Weights of a small GPT-style language model, trained from scratch on English Wikipedia: rotary positions, 140M tokens.
Each number is 128 + 32 x the weight over its row's rms, rounded and kept within 0 to 255. Layers, rows and columns count from 0. The size above them is the row's rms in percent of the matrix's.

# layer 7 MLP down (transposed), 512x128, rms 0.244, rows 483-511, columns 0-63
size [ 99 103  94 100 103 100  99  96 109 103 104 101 105 103  99  95  90  93 102 105 101  97 101  96  95 105 104 101  96]
[[134 163 129  88  88 224 134 126 114 125  95 139  99 138 131 131 128 149  75 178 146 158 111 194 156 111  50 172  95 111 127 172 114  98 193 140 137 147 149 105 102 120 136 115  77  93  89  58 179 118 177 183 131 174 128 123  80 141  99 156 115  82 159  85]
 [194 123 151 140 155 110 171 138 126 142 171 149  99 160 100 163 142  98 128 121 156  83  89 126 119 130  90 141 181  95 132  92 161  85  67 125 129 122 144  81  84 118 143  97  90  50 113  88 147 189 114 193 141 108 151 126 134 141  88 149 158  72  62  57]
 [ 86 120 151 131 137 114 148 113 161 162 172 106 158 146  89 159  53 192  80 112 162 107 129 133 128 177 107 158  96 107 130 154  90 155 108 156 109 150  87 148  55  86  87 187  66 135 178  69 116 127 133 150  64 128 142 140 135 105 145  89 158 136 135 148]
 [ 76 148 131  88 196  97 109 104 116 124 192 153 112 135  81 128  70 145 113 129 152 135 195 113 138  82 122 114  79 111 165 143 139  99  83  98 157 109  79 186 121 117 104 110 103 123  93 151 118 180 161  76 105  76 141 142 113  94 133 175  82 141 154 152]
 [155 141 102 121 167 122 128 130 145 123  75 169 122 192 157 119 138 108 136  93 183 155 157 104 115 109  76 135 157 158 157 150 124 141 119  92 123 186 149 106 121  96  71  86 146 138 121 136  83 141 160  91 179 100 134  57 134 118 129  94 197 173 155 112]
 [ 31 129 120 112 132 127 181  96  53  88 141 192 172 155 160 138  70 121 146 112 150 170 143 152 126 140 123 115 115 139 174  94 199 143 177 146 139 155  81 123 138 207 143 143 134 130 124 175 129 155 168 120  95 106 176 120 150 109 132 132 154 121 117 161]
 [124 171 145 178  98  81 151  94 114  76  97 164 145 130 112 120 137 117  99 145 146 131 157  92 116 122  66 172  55 107 122 122 116 143 181 145 115 178 140 159 155  79 131 101  83 106 148 104  96 133 102 144 150 121 163  97 128  78 146 111 127 112 136  95]
 [107  96 129 137  80  69 163  99  80 101 171 140  85 168 173 176  92 130 104  94 145 123 120  87  88  89 111 148 133 154 151 154  87 101 117 159 133  95 173 112 103 114 148  74 119 182  81  62  82 105 135 177 156 146 159 129 137 101 112  85 161 160 116 155]
 [ 76 149 157 101 107 110 163 166 104  90 161 144 135 139 178 107 142 136 110 155  81 148  94 230 127 118  78  81  92 137 104  68  99 127 156 136  60 115 115 109 155 128  56 173 128 140 161 113 149 143 103 144 113 126 136 133 135 124 156 111 107 166 140 138]
 [120  99  92 125  99 145 105 106 167 188 153 145 207 129 135 100 192 114 103 113 166 128 168 141 142 166 166 111 124 173  85 133 104 166 119 105  79 169  71 162 109 159  95 104 198 155 134  47 163 140 141 103 127  96  97 100 121 143 112 125 101 151 111 163]
 [129 104  96  98 148 137 136 181 163 159 125  45  91 100  98  88 136 117 141 207 142 112 115 141 113 123  98 124 135  95 188  95 164 152  84 117 162 146 143 143  99  86  93  97 160 141 113 147 128 206 134 168 129 119 100 147 100 155  50 173  99 167 108  92]
 [132 144 195  80 143  98 130  81 156 133 111 117 148  55 104 159 137 130 137 148  92  49 128 137 158  79 118 124 121 114 140 105 175 149 126 172  98 166 110 157 164 132 152 170  87 116 123 171 160  97 135 119 168  86  84 151 136  73 144 166 142 116 163 108]
 [181 163  80 128 150 196 129 112 145 150 102 127  85  85 127 121 112 109 123 108 127 144  94 152 124 157  89 100 141  42 179 141 161 119 182  96 154 125 154 112 120 243 160 134 140 130 108  67  90 125 183 130 164 111 114 114  94  96 169 147 134 140 147 183]
 [130  93 114 145 123 140 134  81 125 164 164 145  92 123 117  72 151 155 141  67 126 156 100 145 156 149 142 129 136 124  99  99  66 131 106  91 104 129 222 200 106 170 144 143 155 134 102 106 106 100  69 145 144 102 111 107  65 146  83  88 139 166 210 167]
 [183 118 105  92  93 150  77 143 135 124 130 100 114 152 158 141  94 138 166 136 138 114 117 139  94 104 162 123 151 154 223 220 100 171 119 155 120 167 153 150  54  72  94 127 138 103  94 116 138 137 102 123 176 180 174 111 100 152 125  95 163 143 100 146]
 [141 214 161 131  86  87 134 117 141 163 132 123 130 195  73  98 118 146 116  80 116 161 138 128 186 124 133 122 118 124 159 127 147 144  84  67 105  66 188 100 107 154 145 111 130 159 191 137 126 149 141 141 141 155 169 189 115 158 116 155 150 146 104 121]
 [155 113  77 135 133 127 117  87  61  76 202 161 101  88  68  84 102 151 140  99 123 136 121 159 100  47 119 144 169 166 145 150 181 145 149 151 161 113 162 112 161 172 150 176  92 133 119  64 121 128 179 135 150 125 132 124 114 140  85 133 177 115 144 166]
 [125 134 135 143 166 140 161 135 141 118 151 127 105 187  91  73 152 159 132 162 172 127  67 134  99 102 111 111 110 112 118  72 104 104 140 151 129 153 159  92 142 127 151  82 164 140 130 157 107 142  68  75 147 138  76 122 118 192  74 131 166 159  88  66]
 [129  51 110 110 146 123 129  86 138 121 129 178 115 110 151 189 161 127  85 135 125 125 165 130 173 128 133  91 162 119  73 133  67 164  66 151 129  83 133  89 130 111 160 108 196  97 131 132 185 167 120 141 154 133 132 130 133 100  62 137 198 136 175 129]
 [110 107 154 116 108 138 113 107 126 103 142  71 145 176  92 141  70 143 100 160 167 110 147 106 160 160 190 148  98 140  94 152 125 131 196 145 192 118 135 160 118 126 137 158  94 184  88  47 117 173 139 100 131  98 153  83 151 109  86 156 112 148 108 121]
 [108 123 125 153 152 123 106 144 137  97 170 149 105 155 156 147 112  99 121 163 122 122 175  90 122 146 189 145 123 155 123 132 161 121 196 169 123 114 181 104 136 107 112  68 128 143 179 102 106 165 154 143 195 128 100  75 110 167 123 149  94 176  61  77]
 [178  70 119 126  93 136 180 141  94 132 136 172 125 162 101 114 197 150 140  68 115 164 158 134 132 121 129  96  92  88 114  91  94 146  97  60 124 171 161 159 140 152  79 154 130  94  79 104  96 128 178 136 164 125  62 120 119 150 108 127 160  90 162  95]
 [106 170  77  63 136  54 173 134 150 116 106 111 126 158 144  91 147 127 151 112 105 223 113 161 158 195 122 101 163 144  71 154 113  91 149 156  90 109 163 102 155 162 112 121 139 109  93  87 131 113 118 121 122  74 195 124  93 181 135 111  84 131 115 157]
 [126 116 188 155  78 125 132 142 105  65 172 162 147 139 128  61 184  91 179 154 187 151  95 143  89 105 165 157 153 141 106 159 162 100 148 100 115 131 119  98 119 173  78 125 163  56  85 145 129 124 175  79 144 147 172 105 108 122 135  93 117 118 109 140]
 [174 191 176  95 129 106 169 143 106  85 105 175 114 119 144 139 136 120 144 152 153 127 153 162 123 101  75 126 129 169 133  89  65 111  82 135  82  96  98  90  63 134 127 147  21 126 183 104 188 134  84 163 170 139 140 102 102 142 122 159  93 122 169 110]
 [156 114 126 129  89 129 127 131 155 161 111 109 139 110 151 104 185 104 136 152  87 132 138  66 184 115 110 130 125 124 154 200 141 135 154 154 149 114 104  93 134 155 154 121 165 127 143 162  98 154 129 112 140 185 166  83 136 163 199 127  72  56  70  93]
 [115 147 154 119 187 131 119 209 138 148 107 125 102 103 107 135 104  96 159  97  81 126 168 139 145 163 218 196 105  63 154 100 133 162  80 172  93 149 123 126 138 123 131 138 144 140 105 149 121 141 139 128 157 180 121  59 116 105 197 118 138 105 172 162]
 [104 162 105 137  96 106 110  88 144 100 154 144 126 136 153 131 169 126 118 125 102  87 165 166 136 118 153 208 175 148 138  99 131 102 114  98 160 153  94  95 128 122  91 114  10 116 134  65 163 130 195 115 119 119 159 177 103  96 112 109 137 152  85 135]
 [119 161  91 178 110 124 114 161 102  91 131 143  77 134 140 112 149  87 196  90 126 124 134 104 152 101 113 143 143 147 153 120 186 100 123 153 136 176 144 143 131 130  92 130 157 155 159 112 110 209  83 140 111 162  77 137 199 141 191 103  94 106 122 117]]
# layer 7 MLP gate, 512x128, rms 0.27, rows 484-511, columns 0-63
size [106  97  99 104 104  92  88 112 110  98 108 106 102  95  98  93  99 103 100 104  99 103  99  96 104  97 104 100]
[[112  75 117  85  94 204 180 102 131 111 108 112 134 180 143 134  76 137 106 132  90 130 163 137 161 117 111 117 167 148 180 116 164 176  62 134 110 107 146 136  81  96  84 146  97 115 106 188 182 158 138 142 103 159  98 147 110 147 147 115 106 155 139  98]
 [173 144 136 109 104 103 106 107 155 136  94  97 174 122 100  57 113  76 107 148 135 196 126 125  98 173 145 163  91 187 133 134 109  93 148 107 172 123 140 133 139 208 123  97 109 170 143  75 124 119  37 135 102  90 141 168 112 160  79 161 201 108  80 154]
 [ 41  93  84 101 109 158 142  89 103 149  98 150 155 125 130 128  98 181 101 113 103 148 134  92 171  66 150  94 122 159  82 133 128 102 173  83 153  76 121 129  67 124  96 127 118 135 141 181 149 133  86 142 122 123 141 106  92 154 125 188 113 109 148  97]
 [133 119 133 159 113 114 114 112 128 161 172 138 124 199 117 166 110 139 123 162 134 197 104 167 159 119  45 156 121 156 187 194  60 177  96  82 122 138 138 109 120  90  93 113 137 104 157 118  92 152 133  97 135  90 159 171 151  60 148 131 100  95  85 109]
 [118 103 140  95 127 126  93 136 146 117 125 142 166 115 151  97  60 167  87 181 103 155 173 153 112 163 156 108 136 103 108 179 113 194  79 149 164 146 106 116 144 131 197 152 123 125 137 194 135 129 120  80 101  87 120 168 158 163 148 143 162 172 125 109]
 [168 172 133 148 116  93 114 130 122 136  89  96 133 136 163 100 136 115  84  78 120 114 140 109  90 102  73 158 160  84 171 129  72 159 146 140  54 179 143  26 127 100 133 111 112 159 143  99 126 128  75 114 117 114 137 146 140  69  67  73 123 128 196 126]
 [179 189 144  95 149 172 125  99 126 106 110 129 175  78 106 167  93 101  96 146 155 136  83  82 122  62  87 129 195 186  86 192 171 141  97 103 100 135  70 112 143  82  77 111 165 122 141 131 112 125 116 144 163 135 127 121 189  95  68 112  57 144 123 162]
 [145 107 159  85 152 106 134 162 114  70 155 141  90 104 120 148 135 184 143 141 175 106 153 155 100 134 128 138 105 138 148 165 109 150 103 131 118 115 142 151 103 128 194  82 170 155 172 127 141  76  59 142 148 148 107 119 105 126 147 120 118 167 180 119]
 [ 76 133 147 203 165 122 109 116 108 138  95 100 122 147 150 116 132 191 174 118  96 123 107 141 149 112 157 153 185 175 111  91 102 166 148 123  89 136 107 126  43 149 128 118 121 111 140 111 171 134 149  34 157 131  87  85  69 117 117  80 142 204 155  98]
 [100  83  79 122 159 113 122  52 127 134 164 118  96 102 104 121 154 178 130  99 116 160 104 105 171 177  96  53 101 175 145 162  65 100 138 147 139 162 129 159 124 186 125 123 173 190 137 169  98 105 136 104 163 156 111  70 208 161 155 158 124 110 151 117]
 [168 112  94 121  89 123 179 144  85  96 123 111 118 109 124 103 142  84 121  69 136  80 157  88 124 103 154 229 109  79 145 135 210 205 124 132 162 118 184  99 102 138 166 123  86  97  93 165 134 166 120 144 135 132 113  66  94 173 151 161 170  97 109 190]
 [ 93 110 150 140 191 125 178 200 106 106  96 140  78 118 105 147 141 138 174 154 125 147 150 167  97 123 140 131 128  80 118  72 119 126  26 185 102 129 109 129  72 187 164 138 141 192 124 132 115  77 134 219 107 134 114 119 141 132 193 144 111 127 123 140]
 [151  93 141  91 141 140 185 156 141 152 187 164 108 111  83 117 141 141 151 128  97 159  94 115  66  96 166 110 196 155 145 109 170 127 118 137 121 114 149 217 141 197 106  96 109 176 195 111 161 102 126  56  85  84 159 142 119 122 157 118 102  79  99 104]
 [ 80 104 173 110 130 116 136 195 150 124  67  88 118 123 175  77  56 144 120 137 115 122 148 157  84 120  82 207 102 152 145 104 119  96 116  79 132 124 143 122 114 159 127  72 108 210 137 163  73 112 146 159 128 139  67 143  88 171 100 141 164 168 115 138]
 [159 202 128 145 105 122 140 146  95 142 128 106 122 127 130  96 143 153 166 153 171 157 135 149 139 111 154 134 112 105 110  78 116 155 126 200 127  99 162 131 147 158 118 161 143 161 146  88 120 154 109 139 177 154 163 156  83 133 126 131 137 174 148 178]
 [120 121 130  97 160 145  78 116  81  94 107 110 173 139 151 109 135 100 140 105 134  78 111  96  81 136 109 171 147 161 106 108 167 132 137 107 129  94 131 151  78 119 170 119  55 130 165  81 127 143 136 132  86 115 131  93  50 144  95 113 153 113  88 103]
 [128  88 176  85 134 130  67  82 172 135  98 161 119 101  73  90 124 152 126 180 114 134 189 151 146 122 197 126  69 149 102 184  90 179 133 135 132 141  99  91 176 119 157 119 108  84  87 146 147 130  65 132 167 145 107 161 153 116 136 125 147 116 186  97]
 [169 167 166 179  68 194 124 138 108 134 165 112 167 127 141 110 146 172 125  91  87  99  79 174 111 121 158 143 148 116 140  75  54 111 141 176 162  89 128 127 153 189 109 110 129 157 146 131 169 106 123 109 102 161 117 165 167  88 109 147  98 158 129 118]
 [107 174 107 229 158 129 118 127 123 127 135 145 198 165 155 114 161 133 165 121  66 131 162 142  93 188 118 102 120 150 153 117 113 154 126  82 160  84 107  70 144 163 114 143 141  95 152 147 122  95 157  56 149 117 103 108 125 138 128 113 101 160 134  92]
 [129 125 106 167 129 105 151  98  95 116 173 164 152 161 127 143 133 150 154 166 200 138 109 131  95  36 162  68 188 115 137 122 103 128 106  80 133  96 146 210 123 133 150 172 126 123 127 127 119 111 154 182 109 167 136 118  61 210 126 153 114 140 180 138]
 [160 167 131 106 137 175 106 187 174 149 120 151  95 129  72  55 128 117 160 132 132 116 159 193 112 108 124 126 115 203 155  95 137 138 154 128 141  91 178 180 149 192 160 105  97 153 144 149 132  35 115 135 149 103 154 172 104 130 148 108 123 122 123 148]
 [129 114  96 138 182 117  94  93  93 123 157 168 159 175 190  78 147 104  67 154  81  89 141  87  65  98 122 106 141 100 121 117 150 208 144 119 188 105 121 139 115 141 110 103 121 150  65 145 124 152 134 156  85 130 133  65 109 181 197  70 109 127 141 126]
 [117 168 146 104  77 114 167  49 129 133 100 108  74  94 161 154 143 147 144 119  81 165 133 137 146 160  89 178 172 148 137 139 131 127 167 169 107 158 154 126 120  83 171 121 112 143 158  87  91 141 137 146 122 151 100 191 142 127 147  79 115 131 116  85]
 [128 162 145 109 117  82  85 146 102 114 138 148 173 130 109 156 157 114 186 112 236 195  98 124 161  83 133 115 179  90 106 120 105 118 147 144 156 147 139 124 119 104  85 133 117 129 114 147 110  80 194 112 147 142 165 126 108 130 163  91 119  91 163 136]
 [155 103 110 124  65 108 172  70 166 141 109 186 170 139 105 122 161 123 127 109 186 123 174  86 100 140 110  95 132 107 144 106  90 134  95  38 131 155 107 161  98 188 115 110 147  79 116 134  94 195 164 106 188 122 131 110 196  96 136 141 137 136 175 111]
 [126 124 123 155 112 119  82 146 105 114 137 142 152 159 143 160 171 150 120  59 153 131 148 146 142 112 199 141  80 168 181 156 177 128  67  97 199 149 140 155 119 115 132 155 110 186 132 112 119  86  97 114 110 127 104 108 153  50 148 158 110 112 165  95]
 [122 145 129 137 101 111 145 134 132 157 105  97 111 180 127 119 153 156 113 189 139 103 126 106 100 146 133 138 145 145  95 127 128 122 104 106 156 120 124 122 125 193 153 184 212 164 107  78  83 113 138 102 123 147 141 126 165 132  87 109 187 126 114 164]
 [108 173 113 110 187 143 129 113 110 115  85 102 176 159 180  83 201 159  97 144 141 130 131 211  91  87 104 145 124  89 116  76  83 118  94 173 142 146  91 113 137 136  62 132 150 138 113  91 104 160 156 135 137 120 167  95 122  75 142 119 166  79 126 131]]
# layer 7 MLP up, 512x128, rms 0.27, rows 484-511, columns 0-63
size [105  98 105 100  96  98  95 112 110 100  96 106 100 102  97  87  94 101 103 103 109  90  98  96 110 102 100  94]
[[196 116  86 104 148 165 147 197 189  82 147 110  94 170  87 179  86 152 145 160 207 164  80 124  86 120 100 144 101  97 110 104 151  57 119  87 120 109 164  90 118 164 157  58 108 163 155  92 117 119 134 137  87 156 143 141 134 114 165 174 183 121 149 167]
 [140 120 147 106 130 129 121 118 138 144 155 161  33 112 186 151 160 118 115 211  93 102 110 147 127 139 160 147 166 157 124  74 128 159 116 175 104 112 113 125 137 135 142 126 131 140  93 171 124 144 120  54  58 127 175 100  82 139 126  91 137 117 224 128]
 [129  95 132  79 215 133 144 107 125 118 146 143  70 156 146 134 113 125 146  95 108 103 159 157 118 101 102  88  84 106 148 133 144 159 211 123  82 130 107 138 156 120 115 119 101 116 168  98 137 151 125 150  96 162 130 155 122 143 202 103 114 130 131  78]
 [101 191 124 144 182  98 171  93  82 171 130 152 113  99 109  80 183 158 101 103 128 117 133 104  72 194 104  99 148 131 205 143  60 171 165 157 101  98 126 114 142  97 128 155 121 149 141 126 152  88 161 167 108 131 176 116 122 180 167  88 183  72 122 109]
 [175 165 180 158 129  86 162 167 156 158 113 164 129  96 117 162 139 141 140 136 113 152 125 131 142 115 148  83 114 133 143 114  36 126 115 112 140 167 145  99 126  89 104 118  96 106 177 129  92 205 128 147 107 170 152 108 100 166 146 140 144 121  88 144]
 [131 109 183  88 132 113  93  96  86 177 173  94  76 169 100 175  89 162 109 162 185 108  86 143 121  80 183  73 129 129 105 118 133 136  79  98 162 163 117 149 151 169  73 126 123 141  85 103 148 147 156 166 191 168 142  93 132 154 166 118 135 146 158 108]
 [112 118  75 129 123 131 108 125 103 110 135 164 150 121  97 155 192 228 170 116 117 105 137 113 146 126 129 111 103  87 119 190 133 111 132  96 138 130 146  81 127 162 112 160 117 188  99 114 125 133  95 147 105 161 114 101 160  93 116 164 194 162 105  68]
 [144 119 146 105 113 138 150 103 157  52 115 133 135 195 134 168 137 147 128 125 117 139 154 182 119 123  99 134 105 142  59 112  95 109 148 116  70 123 119 126 122  85 107 124 208 201 190 165 149 134 156  91 169 183 106 103 128 107 171 122 180 176 127  98]
 [126 184 166 140  97  97 171 154 104  52  89 117 166  69 127 153  67 168 130 143 109  80 105 120 133  96 115 145 174 113  96 149  72 140  95 151 104 113 126 136 172 118 186 121  79 112  94 118 177  95 168 109 114 119  87 126 111 155 120 122 150 118 145  79]
 [ 79 122  77  91 140 127 115  96 138 131  89  59 134 211 145  65 120 160 135 112 190 129 144 103 146  32 114 153 107 110 163 123 112 104 147 126 137 140 114  90  87 166  87 152 173  46 151 129 148 157 128  98 164 155  91 151 124 134  83 125 166  63 187 137]
 [152 151 153  73 139 120 108 160 154 190 169 138  93 146 153 112 135 130 152 157  89 110 153  89 132 133  97 125  74 117  70 155 142 133  85 181 133 157 133 115 138  74 178 177  73 145 180 158  79  85 119 152 127 112 141  71 152  99 130 171 106 137 163  87]
 [146 119 136 135 132 100  87 165  92  97 170 108 151  52 182  97 118 169 129  96 152 105 175  44 108 142  82 121 105 136 121 105 106  82 141 185 116 163 138 126  70  99 127 111 134 107 133 163 123 149 157  98 112 115 123 102  82 155 122 147  79  75 125  54]
 [102 131  95 191 160 173 166 127 140  92 190 140 154 150 137 127  62 124 150 123 207 113 112  94  89 160 141  72 163 110 135 137 109 131 119 134  98 109 149 123 144 158 156  74 177 147  79 133  87  86 159 145 146 143 138  94 145  97 136 124 179 126 135 118]
 [102 156  95 176 116 143 166 114 104 121 108 155  70 146 110 127 154 141 173 109  97  75 151  70  93  93  96 140 143 104 131 139  81 122 113 140 118 149 163 143 186 143 155 114 144 142  86 141 123 102 145 101 139 123 104 130  81 103 173 191  99 164 125  78]
 [141  46 124 137 134 186  94  92 168 153 151 162 143  84 124 111 133 117 114 132 127 115 148  86 130  99 162 141 162 150 114 113 125 138 120 170 107 160 166 176 170  72 110 161 111 112 102 122  81 141 187 144  65  95 124  88 120 147 106 115 145 217 155 119]
 [100 132  86 132 113  47  97 189 164 145 107 159 152 170 146 174 127 121 126 121 119  85 162 143 143 181 146  81 129  85 158  98  88 101 183  78 139 161 104  90  67 207 135  81 144 129 119 171 117 115 139 118 154 111 103 166 150 126 131  96  72 109 153 144]
 [195 113 113 102 186 128 144 157 143 157  64  79 166 187 116 220 152 199 107 122 180 147 147 149 159 128 136 105 144 144 151 180 150 117 100 112 111 143 170 104 170  63 130 143 107 106  85  57 121  75 133 169 105 202 128 168 128  86 134  89 103 141 139  97]
 [ 95 168 136 170 128 153 128 132 148  90 100 104 151  98 104 182 113 143 116  93 130 169  48  71 137 130  94 127 150 132 125 125 123 118 148  72 138 170 118 162 118 150 119  74 119 114 165 184 135 144  98 144  13 141 174 127 178  63 158 134 106 127 137 115]
 [164 138 149 144 161 131  98 128 134 108 144  59 113 175  91 208 108 145  60 117 112 129 174  83 128 117 103  75 115 142 152 113 116 133 138  66 158 166 129 170 154 126 101 153 127 183 181 122 142 128 156 151  97 121  92 100 161  86 120 176 134 130 110 134]
 [155  97 166 139  76 158  84 128 158 141 135  90 164 120 131  92 129 101 134 107 147 134 124  89 157  91 116 143 111 144 110 184 125 217 121 187 164 146 169 131 188 108 104 105 132  98 101 163  71 100 157 125  93  92 160 102  95 151  96 161  74 144 135 109]
 [122 156 130 137 168 169 106  99 118 168 128 122 152 138 113  90  85  90  88 143  85 105  82 108 136  77 121 118 156 182 170 117 128 123 143 174  66 130 133 125 131 104 110 175 171 140  91 139  66 120 144 173 190 153 139 116 102 120  97 109 100 133 131 154]
 [206 211 144 126  75  99 126 166 124 164  99 126  92 149  42 136 157 113 118  76 117 146  91 159 116 122 114 160  94 114 113 148 164  94 142 123  94 151 143 115  43 188 113 139 166 111 115 100 188  95  82  90 100 100 111 163 190 123 162 191 127 113 126 110]
 [134 126 180 141  81 176 112 119 119 105 121  94 142  79 107  95 124 138 128  94 145 154 142 172 155 112 125 163 128 115 135 137 137  87 151 129 151  38 131 104 105 131 157  91 137  98  85 162 115  81  77 154 241 109 145 171 147  91 186 185 100 116  86 147]
 [139 128 160 181 133 109 144 129 107 131 154 109 159 136  98  89 152  50 101 121  93 131 148 145 121 117 101 149 111 170 170 135 171 184 132 153 103 137  72 143 103 140 193 155 164 151  93 154 171 146  69 110 107 146 118 151 106 127 119 108 108  86 107 109]
 [ 91 142 111 119 173 111 121  98  80 176 186 131 112 123  73 174 133 116 161 134 122 112  73 190 151 105 111 122 145 146 121 135 148 116 121 177 107  81 116  59 157 118 107 153 108 111  85 134 185 100 156 177 111 155  97  82  75 132 192 125 163  92 160  88]
 [138 140 108 138 168 118 127 169 173 157 122 104 155 128 126 134 161 162 115 129 127 130 155 136 100  90  70 179 158  75 195 152 101 101 125 124 167 147 219 183 126 108 109 134 111  98 147 110  96 101 159 151 126 138  85 140 170 151  77 110 122 118  57 153]
 [ 88 155 132 164 112 125 110 159 142 146 114 186 110  97 157 122 114 112 151 194 122  74 166  88 149 171 119  88 144 161  82 161 144 190 181 113 173  68 124 109 109 108  97  86 149 195 125 110 115 105 163  79 114 167 103 116 100  98  61 101 126 104 149 115]
 [117  70 129 111 165 137 148  54 133 114 124 124  75 128 170 156  85 160 126 112 135 122 173 180 168 116 124 133 125 147  71 171  92 165  88 180 105 137 183 114 101 136 168 128 111 129  97 105 102 154 164 124  79 143  70  98 125 122 139  86 163 111 165 114]]